Weights of a small GPT-style language model, trained from scratch on English Wikipedia: width 192, 825M tokens.
Each number is 500 + 25 x the weight over the matrix's rms, rounded and kept within 0 to 999. Layers, rows and columns count from 0. Numbers have three digits each.

# layer 10 MLP up, 1536x192, rms 0.226, rows 678-818, columns 96-143
482492493519511472530485488536508509457528499484567486508483484481539485517513529481472519466525502542491503462527529494455473527498514480521477
522518513496527466514479468494516482514479512511492443513511473536537461460524496473483510512492502466467502513492478524516500475490511524551452
541547572473491536538464532494509494458508510481459504509527496482503482502522505521486512496530508489490499524507489457505505486495487540484479
520509544457494494499479450481506500501538511497463522486498473488512484476473504506507565553523499471510509502498473457519455511451519539483581
459531508503497514504503511479502475480496484529503476479501465489516521500530491490512485481454501519518535473530549458544484514507493490521511
544525513480558513516509517493544495485492507497541470513546487503510462521484451538535457475492524474463479491470516526481505501503551528517490
500495474557449514517520518511498532536535505480461525480501530495534495475494488454521503512486535525477487512495489536516469519481493521483529
549474455515483512486461486492479504494539488544475501500527502480476510482489492577549492511460506495562496517465509455497508489513504491495505
520471486494488500516521455490527453520496503479442517490467482499505484507491546547471454521474498482544522469520496497474497508511529566445471
491479505474514465491473478503512538571491540479463492505468504485480493497471530492552469493499511507510470484511496516509544477484529471495492
535490481540515481467493512443544505544474438492532561530519536479496499509501518506513571548516504524504486495510504521487516508481538480476531
478513510462505522494460470511470505488445523535518572495508493467495521462454520459476516485460453489515516529453494481479490496489473519483527
519453494463494470544520517509498511501522523500529530531458488470509522532516511512494494474491497497463530540507488472465510439463453496512484
468462507500490492536486529481481495522504484478472545482484535530464483508502547499553478470442513464513503489468454490495493495519476517483485
458494534477530551546530512499568526541486495480526523479481510491522498558505526469522523520466508544496482493505521486506469466500505476492492
522548474482514516459462489516520492513492506540516511489494519463513466462490509499497538486470474500485507485515530545450509479501495501496495
501500514476505432494443528502538505517470489500512481518511482498502501494525510483456511528486490501504532549514530499556515491450497500492496
513526451553504476523496500503506510503491509483462488473503540524481463495458498506476535479477489493469468462499508499492514499514516512519522
517504497496470500523480510510463526509531474480471497508526506485492466533511488512519476498502512495509514513501493476475494486513455521539476
537491509506491508514472486513530493535498482496477469501525463513533459527525441495489478453507546507489495508513486493483485490486552489487499
510516492512518508498476491517549516470487480499491512483527509497514471482454556474517465471488485451477470509487528512516501553555477541545484
475501501517483536500493501545493515517528465545484497514522505524550506466494497534506488476452553522456520512542531484500542462519488489500456
507482515495493530483520511536553496488501536459501522504514466536519497529539527482498478535525470515434475548520485542523543495487499482521506
507539532504479509504444452465496521484476526475516497469524518501493456464502533514496501536533502514482503479482457460506489507474501522509519
501549514493479519516456500547485525546511456513493472504526539528474502519466513499524528505527474507512455491515457511483515515501495512498472
505481511500481490494459443501512507543489471517509521493522505517509528494477498449502498539439514511503512481499498547507534472500510473502554
520522513501483500511474491473462557506506488495538500535540491509507521505463471499496473459500559510520514454493452494471461501486503486487524
483486446486546500498493476508529514461463490517445522493495496508499510512478503529539498459497519529505503531481540530485508551485486474493457
482492451527507480549499475512503473521546551551517499485464477494492513511500499493495543484557440502574508448499559468498525516487500537534530
518477462471530487474568454504528540512476487515495491528513447526506475486516525459486470441463506497504527448512525514502516469496497495499573
476501533486447499496496481468457534552522500529463497501491450502441491485420489504488498456476492469494522502511530530496575504504555526510474
534502464476519482478477497496513518522521507484540524494492467512519498525519549526503486525492486492510506519456500523505432458487488476511547
517483494476472496508536461451513503534515516512469517495503502534557519502445442496495545456542501474512467495517511476491515472479504524494514
482494489503530478536543525452520477488505546488465545510556495478522513487494465528506556465466474460412486459482480494524506522495448513497464
504496537514512492523482453532499527487494485455459525439466477479468487536518506513539537481495540538478541515492465547522510472481477460472523
539499504478514539502474502527489510501517451530523497520550505510498513502446484512527539506539557457516509511426452485510521491542460508508500
504481523483528462478513483481516511499489501496543516534465514512531496484496535503484527513489500523511507496476535513447540487471517485485484
481500497496493528505470484482499473557518515479533503458511525511552486545462512482540472474549518509523484521528489505444498508503523507554480
493485497505525501496551484523510507499496543514470551490488507509500478488496465504511538521507488495505459497507447522479478493516514475497437
475500508515512475489497471525532487488481539508463499508512501451490490518474504523546516534555496492503475506542501524508504484493515488493502
485517494464503539508469516466479501500514539483482559488479449494464483484491501486532497500509485472498487484481509517506510489532468512507475
516511492526484499524461482489472501484468495487481473473510478487522477557471508504471492512500497488532509511497485506483523523510490484514530
513500515531504487513496554507548509497455532561468523513484475491480507487494512447523467466530510472526496486499469477508487479485495485466494
521484513561439483521474483539512495461527474504521458488515493477502501483507479493502466484468497435468525491466490549510533469518513522523521
474441516470495499503485454479516498526483495534512515538538494504485491512511529513500497489502519502509537443506543494462462463492533504467519
531478508573526504508505430484505480503490497486537496527472468537482500484474529460479466498469473479543490473456511496515515481526514502533568
510508509547548466466541483517479482540570481486474458488491506482504477552492523510506469487560490488511513549494459510470504505533520526507482
491469436507484466479487508516475461510497547534520494463501495454540491530526488494539501499509492464477548500531507493533497509465473457513505
483485487511528497489510502505487475502523472473521490508501505522476471489488525500503517532486524464536526521518499507502547525503557466498500
471483519481548478526480495497503475489466527488482510517543510519487546490477464539496483521504495546517478497488515526491498513479515495509448
505493475545538465529486510508506516544482513514514500462475508492535482481483495549508538518474503459529495540485463493474502582504500495494498
484518530507540516508510486497548502484538500484514468542458522524508518483536525532457513504508477494484595548474537532495483453510497495484521
503506473446489474473519512483506466510481490505516530512543510503530547539472473525481519461484503471489480530480494524539448538531522494473501
520491513532487489569457468499518480500508524471466515477472446567487473513512491489518531505492508542488518468489470467481516491506476512504511
501479461491529502516575465470497502538519524492530535484488466529490469502516504520474458513517492484500470519516501484501485517514509509517484
504459484460539451498528485504534457520571517474508492500459480487524504519465526514491538466534518497472486508490535520512523519465489541483464
515501550496558483514542545462514546509466496470469497459468501489532502541502482476486495523495509505539465522493479517509511485563501492541448
484509481456528492493532502493496522469516477525497542457486497531474491496494471433511503530478495485517462522473510481496460543500513517492511
489479547457493488512490523494527494521499498519502483537478519448517447434446500479420462501512489486486491478523493503518501486511519543475451
507465459513497487492502510499482473549507528507520507478513518491516504530461482519530509479564518531465497485510501501542507517457526524494516
481517505494461451513527528540510502535525436519490504525503497480468541501500527533506520535496520511507522480505468540481493506498452508491461
526519488487578498526512504455539506455495506467487480452528538478472471510479528480521486496548464480511490516511529476511488491508500488504482
501519517520525488518491519511529508499530520493482495486468488507543498538467522534431533511495508521537511530500500490509499512520467517473470
517517497503474504511495506489496523465499487524442490519483515481491492487482462487520489510475488508560493517469467510506510508478465464507481
461537418481473469481524469476492518487499456466460470529507483508466520522482472486535504499471483524486494529489492470514520526516525541556539
496525522510507545501520510491510486501501488542485489470520513481534492534500431501507489470486495517500510517536478485524515505491432439488497
508492482517498479545514534494502454547517454527535511486500500526527491459460483502528472504480497544439487497497517481505478500488471525511484
449500488496472509556525425491446511514512534500503496529446510486520490546543456525448514525483528505477543447515500495533542436509495470512525
490497476497515491498502475556516529461577496528491507511471521468517494512499523495455526500486480485479543529520498514493511460487475469527512
499535477500529498474535516505528480489475464483504514529454503573515475513473472457506468505500523503488499508495471516474468478484508531486468
483440453449556499504447456551502463533506457528539514496529480514508466533521497458497481481460492427454519533434476490547496517517481523524544
456499496495489525499541500551503522525492527482514512523478502474477500542477525521506482532518463455555481467504457495514504503502487485477521
460484514480480491472470518507522470563514485518533523512483485501469503503496492517482471519491488504487503502507476496516449527522426517499547
500513515518517466511514437468500501489511469510512488499530489491502468487473476539473558476486452407481479536506525435502500483503479502516502
515442504472525502506459525461502553512503492498531509479525489505484565501512466483524491474490454517505490480501489489504484476489530448455526
498503456506491511523497501494494502507478541489498553504460485540472482525527493490492482478503508528428506548497481517531503512471543535519504
518471499527526505506491499494512488525496492540482457445538468545507503522511493535520475479477505520480502519519458536484490510521488489511531
506466521506509480519510499507473464459507481499479524489489494527492474503489487500513482489457481471532475536494537507475510488519526439499478
536467511501493525533493490516532474475502500475509520498457524508481529515481511517472491503484515507467500501521504487474474516524472480553498
530535517487514494510481509519547469492471508526514523517470497544519477503498485517516454491528499497481504505506487508506476528546456505493468
480508504460501478503440460514514528476481503526483495522444460516516522505504483516551530473483514485472463496470489485470500536487496507494542
524481501499580499497491517468513503502528501512507538499475519544506467505471451481508491523527493479481521494494462473512541501474527488495522
511541489501537474490484446455471515476523509517485499504539498542488506504451466496506469506511494445521517503508506484526492493484492508508490
456510506505482494501476469491515485524475506509502470466509506470496510488513504525462485470482508520493492483468507487536537453518499494481541
492504506504501548553434506519557474549535504478526439513460458492469510541494511495433472461487509463487517508522472496422489456535478539509508
502461519471482502497477442470487519446522537456496476546525511482446487520485518491510499510498486521503488484485493518537537509477518441535535
515513507446437472507517483450454515477446514445496535530500474502496483510472506508538489495504503548493483487484516472500510515463514506497488
531497505460503476519526461454500451550475515504436487506472479476536499490549487497478532498566545512519547487485497515479500513476503530496482
508505497460512504507522509452513516526538511486466481502477517456443489502462527518510493514508556535477526501485492497502489500512479496521493
537517505491495473515558521474518526491510463491479474482513482507452514495499515483507513500491494481515520491502532513466505502504464498512497
545474518516507480485464515507508461454520495498491497473486489519515502410515501476505484511512495515515495525486514504491520507486478510453498
487508458500516466516445504462518519495468499517509526503506514491495413480470474473503494513540502489515482468493529440496530524514532518506531
498477541476531510545498484492539472500503468505549535478494474524516524516507519525484529493500528504518466510522489485433520491545519472518475
523522552505493528502524484500528520517525544507492491525456509489515513497518542495521494506528511523486474500538491445493510499520523541459495
521517500535519468480526499488511484466475505508490481485457462523506479521491514526509507485521537497475482500486515443501481460528521528528510
487548501518561491503480514460494507518475482541489522506486490495491522459492490539483470483482487524489453490549499491479487508489509506485516
519528425478485495520498456502482507504524527484507537476538536511529531516498509530532525493524494512493479559549515514512468485544462514494519
489479529467499512495482525550481518510517527514509468496503500491516502533491496502490521481500475497510507495486457542497505517511518489485519
502456501546476498443487461522511482574514531465499474447503478469467498499499529546511471490483472536467520515547504497513537525557491514519527
474479488484447523486475541487519499479450548521443509496452534500480513469506553538519468530532548494478481503475501538557515516495443567465559
465510462488554523551515512469481517531489483487516507499486522482533476490497526504469467473490493491516524534435468481519503545493507495505524
506509511471486457532524465517494518487514535526466487512506506505521476500511490490502498483476489493443476477535464497505517475484465472520500
525503517531477510517511565519493534502524476489512489491507481486517455510439466484472517508467469502497482507525466519486497508523439522474529
520495528453520480476478470497493472527526541517471507469499517469494450458502517480492500490540526492515483501476532464528475499534516570483499
481486531526483489496516494537567508467487517464467462495525456487515457478522519505480508481487472501510483564495454494478479540488508511517502
496500482531501499527464541546501525471475471499486494493556446484498465494517450495477486479500535482514508498529510499485505539490444485500495
506506531510497503511497468498494477454472522513521505459491516541509476492491554516538472523458518536482484569504485502507496470499501540464504
522460480490521483498518536497482497477485531405475503524470555497484524507445506564531529500501473519541526528520518486492474457504478491526494
502457455494500478464518435508506511523527515483520537519515491495501464524537505524523490501515478490492498490505483492476498475533533515462544
510496497506501495478469467554502527512535501496545514482505493527482458510515532526484513500494466479504497503492469501447517515519501473501496
515487466522502502513525472479493524521494501513543498474496424489490500495482512506530523498504479482467484527450530472497490469503478527500519
544514470500496471485547528484491483525479501512452497542527450539501485515497501527520507534464543480505468472518503479471474502482480501476485
505510498495516507487470481543471525519467454463477458454515477525539498496512503483516549494499477524501521546542515521504522516503466520512500
509511518522491470492473445523556522501479521510521507506468487510498504532524489514458478456510468449493483456516477515492472488510470536503515
502454446493477521475511518499543538521475515499510516464502470499474494468504488529490534464467522504489492505542469536490473469509500495488554
546512450477462503510504509508546496470514493526542504496475512442515499499499527468480478488512529497485527523533476501506513487498483521473499
523508494513516492482540506506543501489523472516452466517510511499560483484500482488476528496498527473502510503515491506505520507492497480498497
508466444496519490501485471452496559469474460512501538483502518523500486507507474470482500494517490526501538516541491494513505504494505521538495
489488527492490517526465494482482501493537484495479497496523528483482463499495503531495544485439495522502550444493481494544511522434546519474555
476506481494531531545521500502496513540475470514513537559515508454499525520515465494483501493537454525502470511493477470519520475530483563487540
512460528540536509469513478502493494467525484493487515473563463526497468457527508494478447505497514504519518478497526487510497515508466534512484
535520496533495479477500553491496546504470522518523487491497486495495492514506475447472492499456445504482534521523496537503499499522562507550485
506487468520491504488485465518518509493527497521490534480500496437517485498495471489554551514552502482453472503505518517519513510503512525498562
475483483511535523520519457499557534533496503482504473489517525544466511476477474448514531489530487498503486493504516556480483489548453512529481
515500483436476508496491506485526495519503483467516507489525472519504455539478551496503469462457530497509483486517547486450456542491464497486514
507536474468512495502525517473509497466506522480509452484516489510505494459538499513509508491540545495502522532465494498543505483487468516520483
496521471517501508459484457492471507507515563494465480488463458465526503461497479489484498457504502490494433508538458459492483505496548480473515
508528522479509478437488440496478481524498467507492524514505489463494500511525496511472489497468541526513504564530567490499529509498481502535535
506501490511490455547540482502514485512486485515439494470474473510487535548474496518513520452479531449478480494518492500530450546467513487492490
523441461509534455458492498513537490480484474492510489568508468518490469475498517471493515518517506533461481498490496497506501520469502558498498
493488471484495513519526478442468506495517533486458539530531533530495513454546527495515491478474480513492531531505497519520486469495483513475513
489507508475526477481495491472504488493494483481500473481521474485479436507477504468477544489451520536503515526519521541520489463474557485464517
491525481537549526498494493498487510507510505525458484492554514467476564521460491515486499506491501482489468520491519515506515465526491527508470
538546534499505538506469440519494509517500505491467465484486518487514434513445536489548493538510456451508512498495460468514501448495559460555509
521520523501474509530469499495502500525479525529484512474492472474498440495482484464523485536487486457489535453540498509476537536472511506472516
498467530492458507466509485515547504477495527520469506455514490503508494526478525553484532502479522487496502532529486539508513509499511491534492
550477509540486515483470491480542533502494516487496493556513474485519500506477477491525520470497505514550486511527500542527477491493509500527495
526502450506454471485473504528513486518489501502545549452489495529496521434513510480487501515517491495461511472491491523526479477453469503485508
507518512507513491524504570458517496486510483466481487496496525483521498529496484489550494472459542492477480518499485537516461480519518497533480
496488499469513515517512453501521497488473550496483534490496473487454492505514517493465502514533517502525480520485543503520558508473505480517485
489467502551521534491529500457484529555538458512492488451536459478528469508496466502498503498513451511493505468489515490519489515508535462484470
# layer 10 MLP down (transposed), 1536x192, rms 0.24, rows 678-818, columns 96-143
511465494483494487502494482504476483477522506500486495523508525493505558513522464535442510510488505497529485483505496458492506520483534522528558
511506531491520508509493532494474515479496511487587545517506577510502487516519485491507496515491525522504477471453465491531514517489522499467502
489471459503458472501526486543452504515520480512493531519513514499474514525507520476510475492511471498522508475499511521492503515446500489512523
511457477454475478441528486542512530554517509510544496520543474476474439479521469521467519491585482504492490474521496558557487559453505494471450
504474516464487488490522526509459509521515484508504505485502470545538513472484535515450511499467497488523524518531463523500457485520471506522469
466519527494474503496545500523533499518535482511500530494491497523460536487495499519463548481505461471440481484485471494506510492517509556478506
485504527507478481490481529499491482510450524499522524540488486529487514502463526466496425507478472503506467505502508457529476514538472561507511
502506499522567484487524504488502494490520524485484495512470518516516503483517454481525495490549531467511485525492451524537527477479516491512490
487520502534468535528458505535507540490492509560472527491551540490472513457456489497506467489457468500486500492506489516514505485460528521498481
488522515513483495514482488532546465512488526476525497464465516495505486441502497557501477540496485526501497496459489508489501502477514523510483
504469522488530426499563515498457542508514481425463521530534516506472501478495515473490501487498495495484524499509526481516526478512518514538457
449489505462446498489521535498520504517506507493491562529477505515465448473525475485508482511537490555526490438487530497466458516480495548547487
516508523512482579506493502496515523508496516522462529490527542529525512492485492485508483511479445518492500484515515521506505505504479522482453
486497507486516494514545504454462495478514505550497459500509509498488507511547487530488457474494509492474464495461494482502509509493464487426508
513453466528523487522531507554507530537480499491489491517520483495519463516537503505479534521465504459478491515486508523442499455493488516485516
463533524502494467542515486531494516486494530492498478499514511501529503533518518512472507537489501519514513466470486490541492538488537543511482
535454525498524541483482527491479568500490522511515534515468490520478483449463528504494476545521499503488468527528481470508494512519534478496505
486505510489459553481446493561533485548484513516527435530521489538497438457534484495501461539479518449526505517493485510466485505513464516469489
540473455519511476504489504485508507510495508486476510524490546478481454499487466504467469517521525489485501511533504472539527527527492470512495
477474495509496508508492526479512525511488510537548528531516490476496523547486505476524504474517536492486466543465522481511517507483484463525483
471495488516518491496494515521514454519510505447512487510471516530497516458527507556524495487511486543498518485498479502551478485464478485483503
481485439519464445533525495501492494492524515467512586438485499502489501478516459506549494478491501522502517502525473537478561496461503475476486
548495516505498498478527523508505473485467459519512504527534520476515497477509489504526451463459524490500515494529497527490497493491507500471482
514455476514490480510526488478482468428487456472494515497528481485499532513492506462490507533469439475461506505538487539493530510525470493460483
506488470469524477504505473471509506524472497502506497483466489450452487507477489563547558477475470573516536477517542511462455473470483503491490
469548503466537478527486495466498530450508527490494491453461524492523447520501494473500473494509492497510483546472505523485518502463550502527499
485531490501506452470529515531490470525453479487482505515502507520474523495486469474495523492503508502493464497501528483549495438518503483493535
494487512500496499485528516521490491527514501531499451485526489512486520514517481438514473481514485499485481463491495509515480497462469502517550
556468509497534513498499456536474512479512474477532540515535505461478497482509460507510490514514489491486479516461488463479441492465501501441516
545473510529529494484469488506482507540530505543547443502511500505508532516460507454485489514543436512507496482505511500502515473487508535535505
517546522540527514457482477472518486516489515469479516501509423513489535541499522472490492475465552517523514498480520511570468464474506449482508
486507490496462522475493547539509492533539525522488530487466510489504496454513499508539434501492461540482471498506497468478428483533509507478512
503500503459535525481512528477525495526540490483559500490478472492493505477566542492473515480511499524506469437529495528509478525504535515467477
512503492521477499513504491506489507490524496489497467531494501505489487526515532509500470487521469496531516500522483501485492475518492444466535
534449528487494495486501516523478518515510478520537473453480507503566469505461526543489471500499547518509458477507554498469460466504528533500522
553549550492521508477498567461485518498513526505451499481491578484529497515479491517463496519510471485510489503493454459528505498523489517561500
525489501484468515483493504496473505522529477474460507496488475527485518502509520500504512472530534483503517507533442511491431527526525500518459
514478511511492457539505512474480498513504474494508491508478533534486450481470500470465517454479504496455543455521463445521434481525515494501551
498496504508498504500483494467481532491502498449504492466521475536503484479498536499482502491521524509504533545514527523519523522511523500512521
516488457498475513472532494496482534525523473512512535498501496534519519481490490505472476517433572498496516497495504513470501514519491491498472
500474529506492496488498503507458469558480481519484482486506514462526441528475508487527489498460483507547477544500494468510521463484493490493502
495485516482504502526507525537554525458527496476486528534470486518462507496509473482525480508492504507490519492514479526498526462460513488539497
506544512495515478498502523492492486482483506462492447453425494500506453519497512536489500441531517480483486494576527522462531479527574480525516
499508488477537493535523490488469480523491515497481487493495522479519455467490485469515533503480532518505494538522455495524504498483547458498477
521534449535500451501497499512500523519511514523479509443525512504458533470466527508504489491479475483466541519477522466552494508535533526459481
493488476476471495495506485524492455524516486485503547496485511477532538475535496533489514493497479518507521523532476505508516478475488465482481
482501523482480492495481507526501507490535495513480496506514473507496469496482534514524501548539492495515449466494516472478522507539496527511511
514488517520445516532513504511516475493536515557461482467544499447483509480477491475513507549499478520474489504473493533527494461511527505495497
502506537513471545489497468489450496504515452480520463525446489464497464525497558500500538480563514561476552472514503514494443513511483517507585
536481498507476517473537518558481482524527507497487534495451475509535481510549518491471478464550529483497499517492473516512453492499462507548514
516516473455463530532527479501527514512507515519472521530479477521506469510493532488559547514514529537506512506461520515542519437443518493517510
470453506499473503477457466470475515472524462520522518507524478573486524476511446499483448457471536501474518540521472509482473508474508442494514
449511498507509523507502497471539517474510498523549468548501529513507502504476497467481438520504487490536482517514498482553460500528478514480500
517541476494531467454486501506514493495508535509454485529500509489467528480523501481501498547466515505472494483519490552496535456492534486493534
517524559500505550459428551524472580422463441515478463520482510523459483489494497472536515489487504551531519494500459536503519524494521526461478
500513490490516549465489471489481491459467486534487482485491522517490521513551523500504510489496491451479531507515490499501501452542492438499513
485447460514449529502459496510475485491539508496516474510484525487502495506499504500517540475488479508485498511506519477517523504452507490490511
469534467472487503528496514504490503528459520523555528471494504517435481471489521471516495498522521486498524474485491534526478540546539523485484
507509502511459524492466495532484543508444520470487503506478497488516458552432501521505532456469462526530451550498492492487481462511523487504549
501488507537502493498491489530509510497496514531541508521484510522481500499508516504524482531455480518487505549486511491473481486467520507452508
491497508495519498507510442481508533492511494500501494512481523551508509477464536494515576469500495459489507524486482494526524504546487450480517
446495488470504459502462475497499515523490524532517446531475511550511521548543518501494483467524484492519477500479484487486532540507471517467555
529515519499518518531505508510489504508492506491489461516544502498499532458496544486512454508518505515466527525484527498529509503527522524460521
473508482484496475485492515504525543552509525493477492485504478521477477467531529550467508474440520488550519510483544534545547507517527455503528
510463484494477484473491529520489500511489516555506495465441487512467510491506522481537474481545526484483515483480554512535457515456482452499468
510527483506458489505508484501532512511489464511486445515500508502477486484495533470477505489485529502506526537470528533496503505491547536464477
509505503510496511525485486526498527516528485525504520514555558506514506506521494495509494502525443511504529476524523492561515506477499507511507
493531542505532487498510502500474489535517527470514485504497497517459510504498530446438465495478522509525492545499522495503484518542490507455512
515451482487513473472519525486483477542505460491466481468508501518500482437477520491485494511539518524520465499497536502495548507522460510468489
496471521494494539519484532532522546539505483546490474474509500459498523516485503557483502518503517493507483558510548473494491527504484499535515
551488478528529476438463515520513523522524514503493513504509436500543483551500507480476460483482541475430541476467508518538486503545502536507500
531504492514500475456463510501555484483506485486497489464523502526512451477521506473446521481488519533478499520482480523491480485501486521509491
543504509498485514499454504572492516483499520503545477477515510507557487486500518473526512477491451486479496497522536484520463519538508507479494
474471496513447469512504519497501460512461476499485528480490540499476443502495487524517510472508508480480474478532529496494501492477513517547475
471477455446515517503496495508472545558474473505477564532518489494525522481496483517563474482493504508464473507488502460481517479453512537524473
507499563544495451476495547503529489474545537542509511519508519481504465497487504512543498510546461499533512454465527481475498495481513482533518
524532491498509512535507506524504496501494452488527514498495507508480481492530508518507449548540531519458486469505473496533544492567471509475518
520510528500509512487428531526527504524500495495477503509523509456478541512486511467474502497517517534450530483491492509496473523467471481471501
463526514500491473477534523489459513492475517524527506474489481482505507489505483498488477492529481484514518515499482477526479512477565513485485
515447490491506545478513475483494498484494494469518481478507481515540513493492516520510516472465508488503502505524504482515486501473494466508498
457487529496502473510475503499503532502507495558516479512483490517465478461432449477557519507550500446478493546484451533516501491504465512480564
470501481496464498517483517491508502527525489481465421490481476505543493526485550509498504485510459525496466539519485514486497472533487503515485
447495482459478531471490539490503479501488490504517504494494505517520494504494499483474543434486487488523530492439495470491444461496455529500467
508491484490486490514501516513449503483524509526488469521474467484525510553480553494529510504532499550481544538482494481550455480505453489522460
509507532521484480483478442484506496475490493475491526544507510445497495535532492519515502493446492499523478523514521515466523494516555504509501
495509490482537515481496555510493514469511514514476514504499568505485531457481505510522513452466458446532511495484505508511481452496492490477468
534500472467485479465513504493477471503482474538516461520502468486513554479503549463513486454526476494431491487491543513504508500518482482553475
502505493500519476501489468523496484511483478543428530470501458476501516484494491508514484497525484476463498506445522488462475502512545511510474
551490491493500488519526505497529508496476566498464503521508508519546492548513524499522516480543464465515490492463517482499529523507523522537476
528508467521478499524530486505468530493519470487486478530507500500507521502545488504479552521479485524494525522495500476503506498516489525437498
520513550524483482495471527486510524512490480459463479494479496494469460496523485505507516475539484501476499515505542493456497516475474460502502
483475558526539491469524512524491526489492489515523495487508436467464476497539550522498511496515494474521488479482510476499507515462518491497462
500473501500509509489496488498514505535485528513478464518523542510471515465531509470499459485522552507471521455492510509495481534494489495488496
512491476470497493518509480501500497527501471522502518519513495486502525538527516491512459509532476459490533500500477530471475488518498464489440
517489472484523570508498509536485474488515569538479488530498563510487483473500508451485518548471517499512475528465490543498471504503570555516495
521463514467508517493484479491510485466531491495547484505516476526482514501495494479519484464502496530531524503535466423536515550490461508508515
482503537484495537514502520499472501481472470519489512503514513521510496495514512555555480515482477501460453495545453507497447491458462465438543
527512444520535474513511476459514483495485486468504544499513482489485508496477500532493443507522500526459488509486519472518514500508489494500480
464533518518497535469450485528502530520517503482519481543461494531516509472530546516515497498499490482518504547506512472477527478511528518485513
513498492468466561446477508543498496494487492520486507449535477521456483424484441469498468439525474495462521492451437506479450478526528513429490
509485535549468505501486477542503468459479501520525504517469446492519529460495494476493441482507528494484504498502481449444479528503549479485502
508516493521490476478488464493529511496474488543467495510551483499524487512501493442540494504500512529488492522447484521526491486495494509481491
506531521547500451506532450485513473519479455483479515528485533460513484527510512475501471528559532500476527484466475504508507500496491496511465
453491540516508504460454533467481539490504522527474457469450560497474462497506537535456494535526525511500503493495533499516511498479476524487519
466488492527525497470518517527496527461486520487469479488509526536507505469504502517454497527510497513518530517500507486500482522509522507477529
462470519490451498508510503533535516516488493518474550492514525447522447511516521496527498529511491485488463491497480473494475513467525463461496
479443483507511500453512489493499527512495550481472537524478485510457478491507474515487511537460558543456497498472498483457481542499466512436485
513527488493501517470468469496487515523511460529529546490464502500497476518555514477466507485489531490498466463473488521503506516493499505516474
515508553504483515492525517517533486541489499549469528490502539490493479468537463502459493476482495499478524500508526473508528476498524535538444
483509518465487491484479506500477465460484487556447458490545513504482486490461510495509496504499509524490462457464498505467496500489496495482471
497495527520506466495505534516494508478474489521478547466514535508504514517493494481506478494491510526541531491527465536504480503504530514498494
486485490512540537518483480552478509532526452518549507476512496469501516499522503504539474492474480555473489497508481553477488540496506494499513
476505531558504467458496531538477487504495477500500516441503528465518507514492448512482487467498497497489470491481522496503468517429488476533511
495513507491535498537489554497473485498497510457493470504524509497449485490500515509450493452464493495516455472509482493510536495483529511510530
523547509485488445486475492484524516492496528477539487476480467494436512495490483444527470464513505480509466491502520506489441480497506507520520
504520553492533487490501540489444521513546497493555509493476494495537499544521552474513499457477493546562514471504495485523566517529507479507526
482484501556522477480489491475479447515522545497515498481547515504507509572515495497485480472486514497517492477507513493526481480471511495494481
518524517485497526474508463485489481470508472461503492518499494500506452481520459451518551536517492480484459521489494520554526513510511471525522
515506515461466513453470477532502501461477500485521442513525536539486490527473468478501481511539495495511534468483513490509481460500476474499524
524488507510473507500529562489514512509515546493479489487493527548497473514557519470472490495517526507559506471477506498508555483491531501560534
505518499472502510526484504517499536522455499521447504538517465521489467550518472489489522535486503488501459482516525491496521513537506492496506
541508530500556484519470516511508479528543484480496547476530533500507533509465466499463515491503496459491502465540519464526552497504513520491508
457520502479504495490484528482504480528557474502505497500481491525505516492489503515460503505506480513507500502467504497504533475493508506520509
487524472499519506479516546505510483510512469510518467504479479476476472511509479500555509521509541487481480482470511583533497498480493509435510
489470492480457494468484510502531537518461501530490503515490493476497497451478493500480495472490522500459496491533481478521444527507515441487509
517511512503517529443490511484499538514500483487491473492477473529531480461483516486532452510504500521473480514483505484501484461548514554503494
474512477531545506554510494508448481503552541535501483522484474442471465480512503477495511504483457502524524459508464534527547502478480516494495
473499518514440517507475545490504500511536550499488495500495457481448545524538466495508483540495482485497499530510491548530470480504465530467502
472482539471497496488526524488560472459475507501463484565493498493519485511499519508486554483521497493518544513466518463523490528557532480502518
498540521496456493532487471523479493491483527482467499464481523514500527538507481549477495489553462477502482464497498478479480498572499459554483
484494473476504538470477523497522537540486555530504501463507483467500468547465522469512456505518463476536490488476474494507454491500468487497494
519488531509464500483498549505487489465508540532488505536474507473490503505489546540511486474552465500480477501442521460481455506471513464510508
500522515496478532514490531472493506483481486492519476503508531526464490482516514442515509527517500524483515463527523482554513501487519485464554
507502482451503441487502495538545500511501525518501488504490503515502448527528493488537572449517442485485505490487470561514483500464496487475523
539502476529496489460489513452480448519546489481477539492501506509517499463481518487495503465510546537519519489480527490551514512480494482511504
502460490457483503504510502498506501490536540502528510534478509519536502493507510469495481484492487523535538519501464478540487495507489524478472
511509532512497513504537504514544487530441463501519487525519506531493511474523527499489546491486525496473484482479447506515478478468530496491523
521455498551494475518535486506492473489490513513479494500585517534474453516465484514492523549497459493507506527494489482517491510522527512537499
503471512514519503495481483525503530486498518483495516526458450545492462503510534487450542489512484513509516470479538483479528541491498511474513
523498500496455495537514480479490482516469497476539472481469522487513521500507462513507546493470481482532512522488532453505476540477454466461471
457486498486529474488511499447501486489485505508503488599485515483451513486479418506476489483483487500491507497504481508501490525447485501442493